Part of a small language model's weights.
Size: width 96, 3 heads of 32 (1 for keys and values), 2.27M parameters.
Architecture: RMSNorm before each block, rotary positions, biases on query, key and value, tied embeddings.
Training: a variant of Adam for these matrices, 121M tokens, 7374 steps.
Each number is 500 + 40 x the weight over its row's rms, rounded and kept within 0 to 999. Layers, rows and columns count from 0. Numbers have three digits each. The size before them is the row's rms in percent of the matrix's.

# gate: layer 8 MLP gate, 256x96, rms 0.116, rows 171-216, columns 0-95
# up: layer 8 MLP up, 256x96, rms 0.107, rows 171-216, columns 0-95
# down: layer 8 MLP down (transposed), 256x96, rms 0.103, rows 171-216, columns 0-95
gate171 097:514609429527513483446545545463471514506493518502481471575438503492479472465536544522513498527488492456510440497453457470447478466481529505442483564459431542492537474477431478477526482484499422549479529489542508559504544531547453527427524424425538572514516438440524500556511474477451492553
up171 102:571519507498530523480489498524519504481465584473479460561501483468484466547531467527518481552453490458570459550505449527513482536486503465455575498547480500580507481581439491445463460504462459539575488479520511487567538568517556431522513461486561544557524440525431506517488393529465472507
down171 103:458537478584476403429509531409461507502511485497507489579541448491482563448500532491473556474506519502530477534452495472461501443454507536446470601476474489500548551503487448555480512453552476499538473409547534534464538480480489557488520425479496539440465477486537531558480528456471535509
gate172 116:553433483513493505534529523492586560500499518493399503508548444548483557491589418504517535549528462519551458502489466533523488475553450549481513432404597509511440496468507546481503482482496488533487496501495487547446521504491487536467521430471470433544394475509493545467508541482522520514
up172 120:472415506461481548555553547465518527527527513400425457431434414477457498476463515540572488500483585516501518446584444512474563491446517551537538435552507523554463523525510506529504569553494432457537476503553490512506501527490511448547519513486475474519538499515523486480514494450498451510
down172 120:461522483483517416571519444486515556548482469476494542506405435517441492513472467534563519506500450489526453504541446479472444501444531516451562461445460456507439464492495502428490502504472451434450595505499465480420503508552472546537562509515461481512433497459496410469478505482506521492
gate173 093:540430566484497537522486522417453457507575496508451448501458504473518496499458454580516451526522515516515514468520486597542492554489451468479483495420564478517443467530505505494561441426497551479468455465531482480527474488527560414499555473515499548447437533444505483497520445526553519437
up173 091:539441548500505452547572470455518450545490517485496471475621463482466472498460429505502489549578482455445508537512495550568521526462486523487560525521506580483442526508506504512593464522541471496452571442528458499450547476465593533512508434484452501493492486505535524491473495563488553511
down173 095:529537536545469517568574557470566512555524496493455565531499503507503531500535498441497465549544428454537524475538501461530512596498486534460493616546549559449511550445488478473462490498540466527526547481477521438452559502546571583552515446480494531523514509557498476510456490482473506468
gate174 100:527498495432564488508491564558504488552570455510449483507482524452506461533457493592516612485442474516508479553458509434480478484480407505545556516509528487566428486551454537511470471430601459529430505498477488491496507499436517490485440504506481471533587489502470520516501509523546510497
up174 098:479450420476540509524484540476537537506466491523469418499541453510510492503427529485538477478481481405491505491483530469543499498509504511532511504500481480495511485477561558440457515470436513502454518472474533622468545415497546467486454434393547544501512487442477590523509558565504490454
down174 099:498450505522508429511421508487489509488498563524517492454512456523473583522519453538528508509455500505516536450524551448474562478503563582466466462440452435496456522464580566471468512556501522551513513528443574502431488408576473432443493484473461500468470510474561512492487516561490520476
gate175 122:553454453518451517478479525486484421456541558467532454494543495487554513532555497486536538613534512514518529521517513481535402440502549520521495473422472570479476529540547511551487509469426495490537500453503491522462506452493499468449554511458500490601463606535556526496486496532492437486
up175 124:548528487528502478503523522620544527443444477572539561501527479535547489557521492478506549442480504463525403522490478478535460549505498432529482473467466466495523478484489516507436556506469471452509481492453608513576489481499537488502478503506502588531512543437511499523457414426524535548
down175 120:514428553480501496524462543462487480493552565439487479455522513438444570499511566451558511558519490516464512562499475507500479432563493426518502545488492450389487512538516493507541472535467513480492435447501474496453567489449502485430433476457495438543434478493484522463558501550557447496
gate176 100:502489516477539550541550560424525483530484543426438482490523515594517491453535437541475529463509539530539495468521466507480497538489429482441550504523447465599477494504530516484492487567434540513573506546506526433434544425528482508529455513496493494546482563572495527537468525506431515556
up176 100:545483559446529426484588550526554500509465525444555406523439447513531513508540518450495425491445580486455518521523473614502538523467480509516454502506462451507461482504518451442524483488542485519490440583484527496577431424521489508520450492507498498470459528464492525519445509508513502518
down176 098:443480487527455470508505529529541495546511567477454475467511478498439513535478519521546558460556468529493572515520494453487490436547460571575499513593465486515516492553595481543514518502466576525524517514471541525454519586548563527501467479441588481570460516506446440533465513487489493548
gate177 108:534508521447470495477548448530511496406468488506449505477545497533480511502528405423497569492441549464523520529485501549482525524516420499447499534501497475555419467512485590482497480472445449553498501492475519426470529545453571466510483501371430498511525454507534518519525498547463467519
up177 103:489433514453398579512449510504537514548517466579513517489543440486476465544537495457574514489498491499500566571467491492429521506445537524555452538539556441487540449527573521503469454498541544462551499517464461484501507509513509431478468423506444534448538500507451417474516482453504530524
down177 104:450533472517543536492534443578440536479530545484448479497505547532507537511434483554510464489515528457420403512533465491499574587474542438450517463535476571483463511524496468452558549572526540552524473490443465495471520481514492618528504551487487484471485485508508544485529535500436485472
gate178 092:469516500486463515468530487468523508492508511546494494523536530500487510470561481496616536492478545499463474482463489621474505532501459428519528547500470486577517447499557495582520490573493559591501562508521488530524517524483536477458507538381533477484456428447559527520516566532479527537
up178 090:520521502544561437542459495443443524443456535467534514445506471495511547450483574475526474502570507546526535462463491444501532488504481546520487473523527495482455540424528543520427544465535461500614553472442423579525499510461451468519504540571552461456486527503462507522453448485476527460
down178 091:516419526457523505491468517511484505482511431554409493522522518486458484417531442439512523447521481538580557534565492599483445538437556479487544478494458495507515525506463503454497513460491523358443515483545482507562449448540458494522540507491512470530537464487526474506493452460515524533
gate179 100:490496543477527521438468495489554481542498511543429504469507482515469581587536464546491558549467495511514508549533484478499509471463464505524479489436520500505444497534490559454597591549505500476550456488422458476583481484472451569532595487521470506477579523564554482485547452488494509512
up179 103:537557539511568595459467504514500506498470477411474504529524490525509535499477534469476554496526483466482421527521521460415523487521584542510515485520515481462524476396534527509496454527458500418486483497525450504488365469557521540478524528521443434505533512480426473531477544456447505505
down179 102:481438512503463525481456466433499526488480401412469420456544453503491541514460491526477447485507476465434559511528479501476460469505551577549472430478535472532572452484521525436571455511443476471518528475495488463519520436535534528487458449501552459498578490458472543557461527484493469552
gate180 102:555473549468474528434513531490430600510463450559500515545537511503467497457477461516468555431490509434527476479461537496516503482457452486480514475485489464503419459474531472429530520491456485447473577439502486548501566464498488542520473460547433550537587501486438529530458472511452535417
up180 108:475498562450445518464477495553486523495462521559512603518531503508548447510482443501480488545453521534516522470499494576505545561488546538553453461505552557523491413523472521472480490514499566460563464520475488467515443556455524488528514448479481517506501492516475324497518489558486515519
down180 111:599503491536487524507438537548498558525427550455531492527556490534452448484457550556519535453559483483550518489485525521517566520484503490546538536536465519483516504427508528442537496564450580472471514476504500549522434585441529548478513430514547536514519482506479534574465471439530436485
gate181 126:482475458438465526561496527478429511518472487483474445516452453536545469541474511521570510500484466477500510457540435508528544569466539538476498469485479420535482529455511493523530542549494517505535489487499490487423471506413391417494494568530550445538454602530480461521523475418524488485
up181 122:551498550507533519444540516502507432425501488496532496463440511514487495482494536469443472517499520460545488531507568455498423479600560505546473510463465518519451463469477528498521525505480444520514455489523615457471514446508489560543591448475465516444536485404532448519448474538491489572
down181 119:435513475506478534555482559467483482526516540546429435518435428551532493572429482470550465497486478496547458456511425479499546543533466576486520499428500449532511538454568495526509542540487540580467498512531516456485462477520502423527491583524550477516468567543501456510541506458527465458
gate182 118:459500474438495490559520504494512506471479543444520491506517475527505494464482494582489447503469472527528472414492445511538586408476524509483524498428426419471452450450528583498516509498480467498439539505446472524570471477456481507471439508512493547582523537505536441578532516484523492412
up182 117:472537469467509476567484565545461531497545457547484549481533461588523528553557477475478510452528406495479515518455474428421467523505440511536467489532540504469563523498440489499470462539529494562558558495537517458497473469521401469490519451499536452491516454513481472512412499480517563425
down182 115:456571515437509484513515536538400481442530513424498508479477505491520541504429530492483565495507468576442490467500518440515501426545495445518599496551476552558539458493484515455482514545479518517500544524509493475418474526551421555498466483421457464495487474465562541457471469467529528458
gate183 068:528560478485479486478488499500523457489533488516532455501499541408475520463485499509570421436500535503545497559572488568519481509466429427510441539503500513485504429531592495487556482493478485540474510485471424411504525491545547419510383500566526537513450491519519525510561499472526489479
up183 072:491468559469524446504549503532393509483458528539510452489462510523466447437484515479494583456522515500481497531563486474495512535517501574409479455498509470521538494526556460537565497434538553451434516523430424495524450545488463468535530478515476597495535441517506489466476463488514508410
down183 072:550552467459496542487475506578494504492471516466503469457601511457483487543515486566540451489504496518538565443529503506518544496490531437434474516481567467481472485603464488467432412529536482472573485562523497498503541480462403479527455482520537464472478504447464485435462482571495466547
gate184 108:510472496404486509480454521530513528442486521516553439488516570502482467473401506504466452546505573515512527525502445489487476529448419463505510511447532523561524423551543548420566448531520525498515531526463499488521516548525554429530586494512521503455573499511475478510497527569536426481
up184 104:482524428449512485553442566505509506508477464427523443550465492347524520441514478497479489508457507461512486407481457511480531499450472408464485514434407512461514405486551449502495459510539537493518522498461501530513569512437483470509526498529505497512524505419471528529509489496474494473
down184 105:500432483478583490521501550492549515564473447550513425517528480548514433510514562548520468500521446501418469418490446432510520431477499512547443454429447505551532465556544514503456504482522465426480506503466481454523552500495560495518520483498469493505522445495443462514471484481468407435
gate185 116:508483478419568539472503495492591395425424515501484432524532462505467498490510521516581538462533437527509546471501478474532455509463449524489474510476500536571561517528501528518467530581448505467516547481484541496496458557561481496417532489551501456513497498538543515555499517496576426526
up185 112:454548462476489433474483486481517475503424520505454450523525465459510513477461536450551537494520475490607501516445411487557469479498556529461454495433400506535558495517517455558505519508469513531535481488535560492452524547414491528520548512478480532460558480496497389466516582507501471509
down185 113:475460544445545483434540547457505459530524416508484526495532511452569543497383509500466520501508489540495492455507404455521489566459482528445444442566498508575534536536507437527500464481473463474573490453516515559447455510477492524431539528534474461537508458446504445508447464513485516505
gate186 097:561502487503461461501455518519421490407446510453562431499449513557530542449504504470404565491516509588487513505472498522418505524513453526530555482482456477556493481513443577542488474513452512568503435507503520550459557506483557487462486545434542439493545505475491499484484466559536490473
up186 096:501558500493500474484518533486440554503432536502498516477511494506484534576532456509469513509525551506493380521529489450520424530508516524421568412537449433487553530510469535541490501515465456510401509573540516538570505476499522544464495554528498493560484586484485458561489530486437487521
down186 095:607439461555468476534520528515560459510554608467519503490504539513558478525572544454458543567573480470465523476486494531482535481493495501556528550528510502507445489506451536517542521507471492574498526540489485572493454487537507525543518469531531582483481443460584471489526418515553501460
gate187 095:571479496552486513541535538492523503530516494495405442481515517492477510433493547519555486509484505513580543563550477499549489485497478513531539507491479485448490423512549564517495470501510488528468519458541572519434434511433503539529488407444477384530476571497551538497579532507531454539
up187 096:524497494558583544521471510499534481557457483547442506518527482453481551503544477531504488531497468490514549555546501402477507497584477508522516487476563501507577565541529549451496530515487528480571485462444521522455530537486559525582414409495495537523521480494484514456513589507459476578
down187 094:471488485473499373482496480499446500511536444483510503491537428431575458565572441517472446516532392566486520494507504473538453537472517477532467486580463490479490539545491526540525535474465522512481541457446534458443496522539538474535461526471541463485425443446484540490493500559470495544
gate188 103:487512477560475500519557513485483565521445501447543573460505457503512493563527481514510489523449480512525473552484490472523593565461539451499496496560476464480541551510512553418480490555464498576522464521502561451534507532459485420487542582409499519488572464432566522494475503439498459523
up188 102:560451501515489499479460423395491452473484454454487420491565466492414493497511433469562474519480487496461514517519526480497508457494484509456469532482445486460517562465478510523508512487437589532562480442536487474453472590457483506468498437432522476453488490535493537474481521515530553393
down188 106:452540515429525483455471537609461505497519519522506524484468540526491436475445549477449549456501522510549506478492460543562499479568507479540469419519555555530463431537512485507556496485538464472444519475479485544524499401527492586529511569537444460542512544510503463536551486496430494563
gate189 107:482463505459446513455503515458475504532448595449454496538472552500504494413448487470556509598465476496456505450463500555448483480465530570445475506478496495537543484509478455440459497484542475526492496473477507500516498524449471502522510452537428528504587508542408523396550504450448447509
up189 114:500450481501495561489485465563552548528459532521453505496512524514570408532525539542529473496541434450516542490440543515477474474435457518435429490508504498526526573458518493419505416443503559516447492525489616495491453483478474524448536501464546529501512436551496479429528472480465476476
down189 111:492477534489519485538529459483531468503536544589499520444527573452502450586493562466453547429540522522488508512397473451498490484521546524509503475482426549532496521496523511470443538470480548464454573529449476488517522526553432492482487556446529471535488521355532489459499474518513505517
gate190 104:521471556470575461479426462558446504549473529482545578550522457522565475491508446510461480459495478512468399515607499466459477535495484495472470477483471467490507456568430460460529559524516511546440471474487476523520485439515497514472491502509477458446610462449568522508502472520475547480
up190 105:545471560566467479471488469458511519522484493505529489560570427455445479478482470526475511467526477493483525577532601455565469498459418518528505492496486485516490511526568501455477591466486515431452547470484466533499444450455512422453453508503464497433469535498548543444489509525418492447
down190 105:467456555513453440468588554475497528511520464534493464530541430534559539554464481508497491492498555458527520476476511540500472458531424536479477450574479465484579518556480513426487545452482477477509502424426499476501476448478450529445472492529424448495487476504543547395479475525530557489
gate191 092:507496528508477570509526522554530552426536565541537518439489540482495523496572504514550459533535464502425522525443534516554495529460523490559520501497482494470443516501512534541522483490542478459537642478455482543483477485545561466495557492551430488489436509467558471520539517441472483603
up191 096:495553559469518482491471476492442459478528561453514566459407550491451473494490476491468479518529452556491485466456570489456567491453522543530546484540560549517578500484467533431564480481475550532441452569433496549563477519505487534464583538500502502488546535424490501466566508517492470497
down191 099:504586465480522461481552490452508468402504467500552511424531486434456540425520435571519486498501499521516565439510481448519481514454583588547527525513456478535488504545533535479490501505513493442541541428469554462479492516484489534586531445558482502486491449544486562532496529552466502481
gate192 097:576502555501487507455489534538531445521475478567559523541521453540406451407548480439536618499552522448502504479503492497448500526466489558500544519464458480478521535564532474442516508578448502542469528491477508457486451565535490472527480489457463534480468489482556458518456459528559457523
up192 100:537434582515456490450520515543544550518526482552504490458533528498525463522431485502480570517420507517581484527493514453464432488512510512542477442423484475452572470507553462462433539427479521514423444589481477511504458483520511508481550430483482487517505513435504529440519515476546557540
down192 102:606540522515496483479526433473589502490553582499541497530593422449460493456494540483518509504522443428476553488501503495477450507522517515472505541501510479442537526531450484510448492548431532448465465427533473473495501461480493559521501466478514518480430512454529486529491528555501582595
gate193 096:548446543514523482532453498549481527449507471539497459526500522479468541415509507466480486496504516519461499569505474451491514554478525488441481475490589550547483507544562539558574428466574504559469532514450500445444510476492471432465541558509437507546496451550587561518533459519477523572
up193 094:522487492512509489519565592492499514498530492577495490566579543500473445512515457481471524531512497426547485558567480535531530534513529488510476483468531490458501593499553449494504544530502564467546608478484462494451465495428554428530510484515549589465457524468548418501522512475481460474
down193 097:571449459519518488515543520535441549522522499517514523497532513569520561504504590490495496547520489459486539489490528481502554575467586522421450537555498442427528529470527508507531454507465447521406511502499510500425471464493560535460523545503495499533478461474569481414502534547488457589
gate194 112:541509509504505508582591490569566481449464480480520543519488418548541524546564514514461489455587473503470547498473481541446461499474519423492521521453497465473510478534475523509528531480455436551551487476475505482485456531470442483487398481515408543533491520542487460556502439523469557556
up194 119:488482482464488488477550537473504475569488504477459536524580466473491523529481498513469493526411451515509467406495496543464448431469479480538363509496558458508486423443494526539526506380512505486484478511543473536547548458549545539442487449519549518503515554470525503515565544491457498521
down194 117:510507535506455584492510477533488491546539588480454489489491548498521572453460494499515570480530544496533451513443502569515494496438527532490488519441479570548531484458471567482534491490493503496461449520520464518448479416559500589531485413431545515426485567467516551499559531456488488547
gate195 096:536511478483547516548462470497475475461535517500490527532475474481521562554535515442499428543560565426482458431534499478498500457563548497525538525472470584438457443465522464557516458542488471561539471494432538476511478555423447489454537486520495426522540438454495495544481427455536453507
up195 096:519442470495479443548508475534578450530542513469547465470502539379475428515508547508484468528467532463492537522463519489478498434527442406550540504511442517444477563596538470504496511498498511484436506547564496525454470486490542504493476471469476513523533528415431445543474523478563475483
down195 096:482460521439475514450500467453463513477491501482545445531478505486456500491448495533446442594516441514493413537534550544524519576498462505536487524577509456433550518449464497543457604516513550528502495549548494485556461488518465570507529466538509517472524514494552537529534475525412412505
gate196 100:451483523411544546456526546511508588515479512502506420566439562463511557465427463484501496571493552488499510482546506539462555455508503498477424543462509503428538432502530485422520463529482537459447518478494513456534526580517513459523501406476505506502530468501514549484447577484528480496
up196 102:469512509470496509497544476535561440479468480519504519460543480494545520534496485463486520401521445512552478508498521542526539433497527536426421485515571557509494532560481490493388513455522511539445512507385508479585515462530545591506484435506471484489542491488568543488511459527441485487
down196 101:501522559499453545470476452520469453487496581463407566450469492506537501438471485543440467467558532483512537488537540526447517485493494502461458527461476474463499520464461500526511486425554531532524500560475577474491435417517503463535460535579485434504499520480531527558493411437501563545
gate197 100:537474459425478491492515503629513516542591510556507545452504426429516517524523410533443450454430508448514512551500470474495474521539526503500465500461493452474455461561526521494496457539528468550557521527514495553544461514457516527461441465451502459497556499477535498454472476536561454548
up197 096:473577523467502487532492558516488510501475453415477461469529527487490500508476454530536488514452511432461511447503554533486482563538448487478508579457508430455568520450505474541442464488546444486500478524532496476507541483517476530406484574476438401407473514490545457479538533478551493570
down197 096:511491491499486490512576531506510458472507492470471544466496500539530465513488519532498423518491588547460522514479516507500515465510586520484439469504545505496459539528503525520419529518534411506463478455638481512502491519447583420535429512478457441486471554509454498502548432524436575487
gate198 111:522516534495486554537483479577501460524526516528553572447488477515544464494399460487558554500465429518454518524475504452520557504459510481453468450439498456433472526522445506521466486404503544456418500475557467520543459486449531501544604517526525471572504547508547497473552489498490530509
up198 112:489504461499485507471569460535476536522496392489517482493542514402501455535500461457455431505508451542532503496501489437501489555511449481432527515520482520498471452507475482439480523533459471513575474457466433475563467489491475539501530490485543453546530537519467538561508442502550652463
down198 108:530475443494455487473473450560496581516509556465491508481564524499595461506476479499436559530515500531512494490462508471539451507421535457430479482554429505513452470514535533468485535556509505567510459473509493590489482573458495529524522494495547427448471581540497530526498487597552507451
gate199 110:525486505551596483475471558519420466505467572532490512453478443472476574477489486520542511536497514453490461444503468452550449557446486453489522458509533503504478434510527541532478509575543527553458463515466518489565484497466475584468486488561541483534502604484490557475513438469514453582
up199 105:449551509484600415460421481497484532438444521549535478470544510520493534497555478564470523565492589519483503496404495510467520524415481535470453501505473460421535503529508534510528514510546570513478513514434496547477486528566477518445519581562490461468538487507496492484429480468484511512
down199 106:450565481481487489458459460554454556423493525536547481492504514575499470516539498517530495503498481469482523520510538536457586518414461544475467489520450453504463497494510441512439506519542497555536489507440501461477539572565465536516518632447545471511572461492480472472432496425491486460
gate200 121:576515408452523518484571558535487495445439545526513517487444529495468478510445564563580461534503498501489482481477466450519524485528467540441477380417537494505485504530534512462474503527489493511434432506485491438454494536461496499451551482473567473424508537509486444472556452481520521516
up200 117:499508435434469544547503488498460539470485466551511504506519529441494552464438492542546557454493504493555477457502510462547481473561471421493485547491565575531578462518481430432523545502447478519413573499443565483566529451428526483527468471494486503492506485569514502547523494445508543469
down200 117:537510464528496571490604469538430554552479485503484503546550503461479486474509521533545494499447518330477557460487458472554488469545481401544517479544567509543508488524503485468518473509431526477448518500510524508541508459472470548472512470458532498494437532450493482514439496560503506463
gate201 101:535486530493460523440464433522480512476510531629520521493461463477553509520531429436434488502533447503463488537567580534513476511502464485521524512472491488504537469483510520432503506513505459488511501502449484516504514555527577414461543405465442509567537535515493543530445440424558527524
up201 106:489510515487525506528523533546466496495463516493483417443473460577475419527519449504524562474498517529469509500486531464595497629472436472487471465457511463555473523584421464496476506580426467436549499517479472491519461487488488502462520483518574510465510434504499485601493501499516507534
down201 106:538561565463522464535540431468492516485512523507529443508364411455478477530577506520464514484565523516537441494519469506541515518505491476554518545417485432511512582487491517460468461511522446520557469548532488464512538548459511469545523451511477558474547550540531453514500503497579495527
gate202 109:506480603518475484440509488474566515547474485528469454515488558462576524428593506526545543461490508449517493539504525477474483468484484542561455543523498527485477506569565501470541549590496497566580473494439526517520440474572524504531432534530529455580478532520506471532460481510522459473
up202 107:494477460502457518483492488493448471474540467524492543456422438518486514467539482455545467426495459460535493531381526499537487502478563488502490526461538519492509505482473414551427503528509485442461491517486551538424525441434443597500488460493499498542484536543491426450483498489544449595
down202 108:510516565505521494497451552523504531467554490466494567556547454499444450513518518504467488490499414493506459543530459536447450460489503499530467495566503443409473567574546486483570426475477474471574577466542516506546500503503533412477502487502504482506450529509490447551543570480504522414
gate203 097:494490478514452532458493464532522479516460501529543510545535481425519469426520470511521531498526482448551504510461491511480409479435535492495496537499506471586501486460490526502532559560562496569511492470526482562590460516488416371463457495514530520443518465487598550494484541473503438531
up203 099:499522498490419493515587512552463526528497551426501476539425551519537448507438509509452519457560527491507512549495521587541500470496490477505532542507519548478517460544442488454438513525545522473553447513456483518522543523504529487426556514410493596517523549486549480465460438563568506498
down203 098:541519459554462463461530457446525461475533496503512561523583501489495486523518502535457526572462498544451460536464503428495412455466466492532489401535520498477530452496519494557554493464506514528493506483525505491505488537570472512489491366505459461530500594466549537479414561503513544470
gate204 070:524476463469546494532492513457517482592525489506590561509602448439486470544465522561477502467463487460497466423608439408495506458529468511519527509486536521506472456466493485498474542449475451428522511466527438518571461501495516452496452535506462533475548434501536527534508439505477499537
up204 074:516534461461470493563585498535549455559571507465503496484522512473471467496435546561514468464519531517470566517518490477544478474543566542502527515498590557513544567533574480431445453426536550451437532501525508472517467496488438429511478478545532482490522464501509463514553441491415511509
down204 074:547473567523429513516495533523484569434515497511448495514566534561517447516542552457453535507428508509417363502481495507533505480509516482498481456481496532508481490611525549439555486543527519551453487452455535525486495521478530507462483456519465484522543596470538509467492527484442545514
gate205 085:538452561487609539454555526426495471461415503531482544458462545540485558559551468516494463479485442468488490479490479521561480475476518516555492463503517478520499572568473476524482553523526461531431563557475428545474434498518530473496526559497565519512454510492434509465538440465450498496
up205 088:429529507489526513465506496511503498452520511459537496524509480579542503552481483527515550457428421472439533576511555542457543506501560497513519545534503535433506493443538512534548428533458546537505551461524485478539497514468506537452473457439429384476519544444446519532491489534548489418
down205 092:523559456534537508480485474489490550503540451496514550452452449598537434465547489515431531489517459568524542560504491516502470437512501497507412538435516493441595437445465492454534487510509526484519489438424518524585494523490481454553545439509541509428523521489472506560538495470495496516
gate206 101:503562519461609453435458547483489485456430554497476470530500534534550559489475532462474537527537519464473490491545484546535519568538453544498485506528511488579499527483442529467528474474556483490477513506554464531566563463499563459515570436491525442446535476526493546551482596519438498509
up206 100:522591477474570442481456489497460475510451535499486589602437514599538468456500510456506580500511511431453524513531482457529589465504536558530483487480485552532509477453417437523564471477510522486479493493459507502408513509469514490504498527458473471527521524574512485511478536510456514537
down206 100:480443533462463480539469498541474500514488449501545513491485505516535496411449551473534582501464547524492480465481506511489539461496454448579431489518552467537550545470566451470511494499528402463428526459494481498443533494600544569517500491471513493456473492449539595559485528521463545460
gate207 082:465444484415491484495530573422443486473551486457505564513497597554534533545566494458507455535578435551497474498575456543581424528479523485422517423536507428503474456453509492541512441538510538554470497548497477495518475506510480486495518542491468481462470479493506507522486556487474495470
up207 084:543534551548523475520439451511499502498507461466526378476496531481480413446582524461557449505479447571449543487507593574497492512540462468497493513500471505485525473539559479527565482488525485413491480524498515494449494509521544410514561482486501509530502490520402553532523503445522506467
down207 085:538457439491437503535515517496493551569549504490432547496453506450547536479488493488519463560441473498461547414514467596504522493510441476562460436354547522537474480500520526567532534453510562524475516511531475515508476514496473509499551561496496490441441531505478488538476495509424537495
gate208 056:442565521530474481495513499580479505539485515468526555509471536528592555520507492468374506522487481494569532475464457454468529443501557497531562481511494489549462456512523494510547536562487559564507454511485433574506513466514501451434542546519575452518444523562489516499468447507570502500
up208 059:501542473467450595488414504529502530452459510452525502525530513535535446518494536533505465478540475479575484425565492404484524481561464484511488455485495487489553522491478609498485500467515537504500518502467506573529547478504554407460559471535517438458490478421493560530539524480462434478
down208 057:512466561485495512569512556401544458530451467476484524513505548503511501462516506516503526534505521449564492483443532513526557543492486529505486465552570525532473554441509383538459419493452469500526517500504475426504508467496472447495440376453431542507501476522520447544456491493537535524
gate209 095:577499506557569489526501436460402465564559442467505560512505538461533508508497504548466525465560429455454493440491536505516485491524505522542527476486534474491476514524582580470491496490540523444484565502422441518474495563456525560542446553530484545546498450562448540495518524475476517521
up209 097:527528503484558443574538538496547522446487517446545495503527441543529475495500502577492558509520532414547507489510493420493409508424502467513549517436546531503482491493532467546464460392449535474558481407495527511432491510531485517467520549501524497488448456535470500498435542504433515497
down209 100:520477536558509486471494510471540517490464608534483511507480567512492503507494517458500525440547476438505440566494503554463510442488437587551415478456525507446476455548451516501513524478638557509482544557508510453512475522554559445475471463468503530501510470484508516503518544419472477455
gate210 092:502494513477536493508497602532531591530535474517461440524503459558442454514440460530539485455477495534540536511522469495545457549526471445517438467493424470519491465520498559504546452461470506437468500518459482457541511401536491436469495524462533461498531421541529581497554474533542479428
up210 086:468518470541544439521396511439477482493475487523535547544519501501471553385560443435504539441519466507497497465489542498524579521537533439536456538535501441504488465532452500454538533594509482479566558511537498512524463454472448531490447564467526543471468516564558501487506507551481513483
down210 092:504470446532507554427525465464415455491475482518543500518515495475544536487469545397503463512523476506488496538441479553605523482521494599573497472530563505520539566490500445499529573558518519523447494475515570538469476535526522505511429497505438504471536503540538540499466537541484451576
gate211 113:512534486487573527546523476544531448495462536430459431490500500461535528551521475543583477478565487476422506540511458480490479508416476503581488497537481560476490477562526547466517481600521533601483542474519451506516513493563472426515409482485517460520570499459513486505542519464500473516
up211 104:527466520484580487437478507556478473499503447512480502472468471528473455502468478474537489454501518512478451471491467557394524538389514509473385418543475477486434575545509511493391498466514480510452553495541513447503529428484471457519510532472524522499491553495477506537562492467457523459
down211 106:508565535480517481507435468520508568512398645487483540513496560513431507500517495469496553452474500540453517477511538514488562472503475538534486533431511465506463411469494506507487567527559437470478554551487484483485521534495467571479409490457570480498496502523496524548538563527477496482
gate212 104:509521547528511487521467480510533433534543464492495451548520474473526485516555491544505475472516460398477431484560576535506457490454443448501537555564543472512511479529464463480564538506524480609467465516523462589534535459583514487439488525426526450496468466477481532487534471499527416502
up212 102:543456534427488537417548467518599561488479513557530515534505511511507511502485479438486594549532477489524490535521535492417514450512464514475486551515507517520513442510478568550563485478457588491442422545482474507449547566510464512497558536469501480579485478537484461547485503503495533424
down212 106:465484491576489597515472495533500503510527544535559486473503565468419508503549529513591495536547491569460524501490499502470548477582507486507509484450479471562524467483528407503419487584516472496547534556445571509500530543581519472527470547532456500501463480507455506474479525576440491505
gate213 119:567568496541510496439514530521441489476512495513558467477458540456441534440470413474479502503447484491571496484459488464450479473542582558501491452459552465504544480458453462484510455508545581481503469534494498463503551540517473581488557466515472430574523516512425476485495446529580459481
up213 112:452452494517528501468460417455564509544547539500559465474524424565512480524494552470479494510528424457508439519482418468531491529491459523515459474467554529497454456552494526539506518490420505435463463486490509485538491474445478561518518482564495490416506472528577527530581490396515465507
down213 109:486548568538458565468491453492466539551519469476483499408438549475437509523540447501519475480464482476546542482600458426509430482538520541541546473495473538504549408459528462546538521558541560473556516524502506515503469522432525568491468529555527510527545515543510488490522441439517483513
gate214 093:551436470503508511486515568493490427512478520545498425529482508539456533403443479454499512465458450475490460575533501493578548537447546472472474461491387515527458487538411515441548536503486533440508506519472551461569459509435533468486478496486461514502532544504480559469540502447537478487
up214 091:549498487419543484550488512524567550535423485553505419515566491570523518567559545538496548457541477486521480485475446515508522480521551519400479505457461567526514558525498550525530457522502483479557473473481519488508534447438503446511505494483452543505538414428451493550555512518463466537
down214 095:490554544449473451506570522571570460493539383486533469543556544545502570486539520519495489521483485492508540491504432448480511472509504555528429505561523518435493541470521597544506479528495460446504481540494521466513511497509474491474578499501515522535560455462458465493436468454419432526
gate215 112:489465442592510543530542554482543545529488497522549484505465537454548614473462504491477504492464497541449488519549508520490562543466477494589488503515528466577463499509564500474512594554511493483541504586520539462519478430517467423542502495498503434496499507530476555461511472491423468431
up215 107:547391459454488526517526489608492511486495516496492495595484473560452466510488536515541467493603563450510538483453526487561505454483560526482432517482515540493515471427489499489548443508551502460518530508560535524553470527526519505481573533506544568556448536478452517558506464473489540487
down215 107:542442560496526483506535425541504497451501561466526422525475492490538509498451518499493496455484506539562549527577497454470510525463498545539546487524522519449514575480485469557517539554529533473454533537484479542412506517496445446598497517554470425512466520586506496383494514529520476474
gate216 119:510507526453501525442496580494451458533461573527517512535450446521418544475424456503496517562488501472547439477466478461572547485464542535467498506419480496538503424513452569552500544475559598501449529475485500463500480466435496524482474451483552474527509489508514443468557500454538479562
up216 117:453502511495469467484533553529455553499386526526501556588523547447522489535466517414497477542529464582505446470508562513479538504435454516495539525529594536551390565513506525455510495472477523457466504505461524529488427499428517491474480531505515487493520523491516484477512581495478569508
down216 116:474468542421495452486530538456431494448534539505517501528568465504469468569452476486517525464600514499495449479517565502443552521471494511550505490528548425484473588506619484440508583456529497485532529445433473471537446522491540469494508487489505428519462547465498455501484534469484482476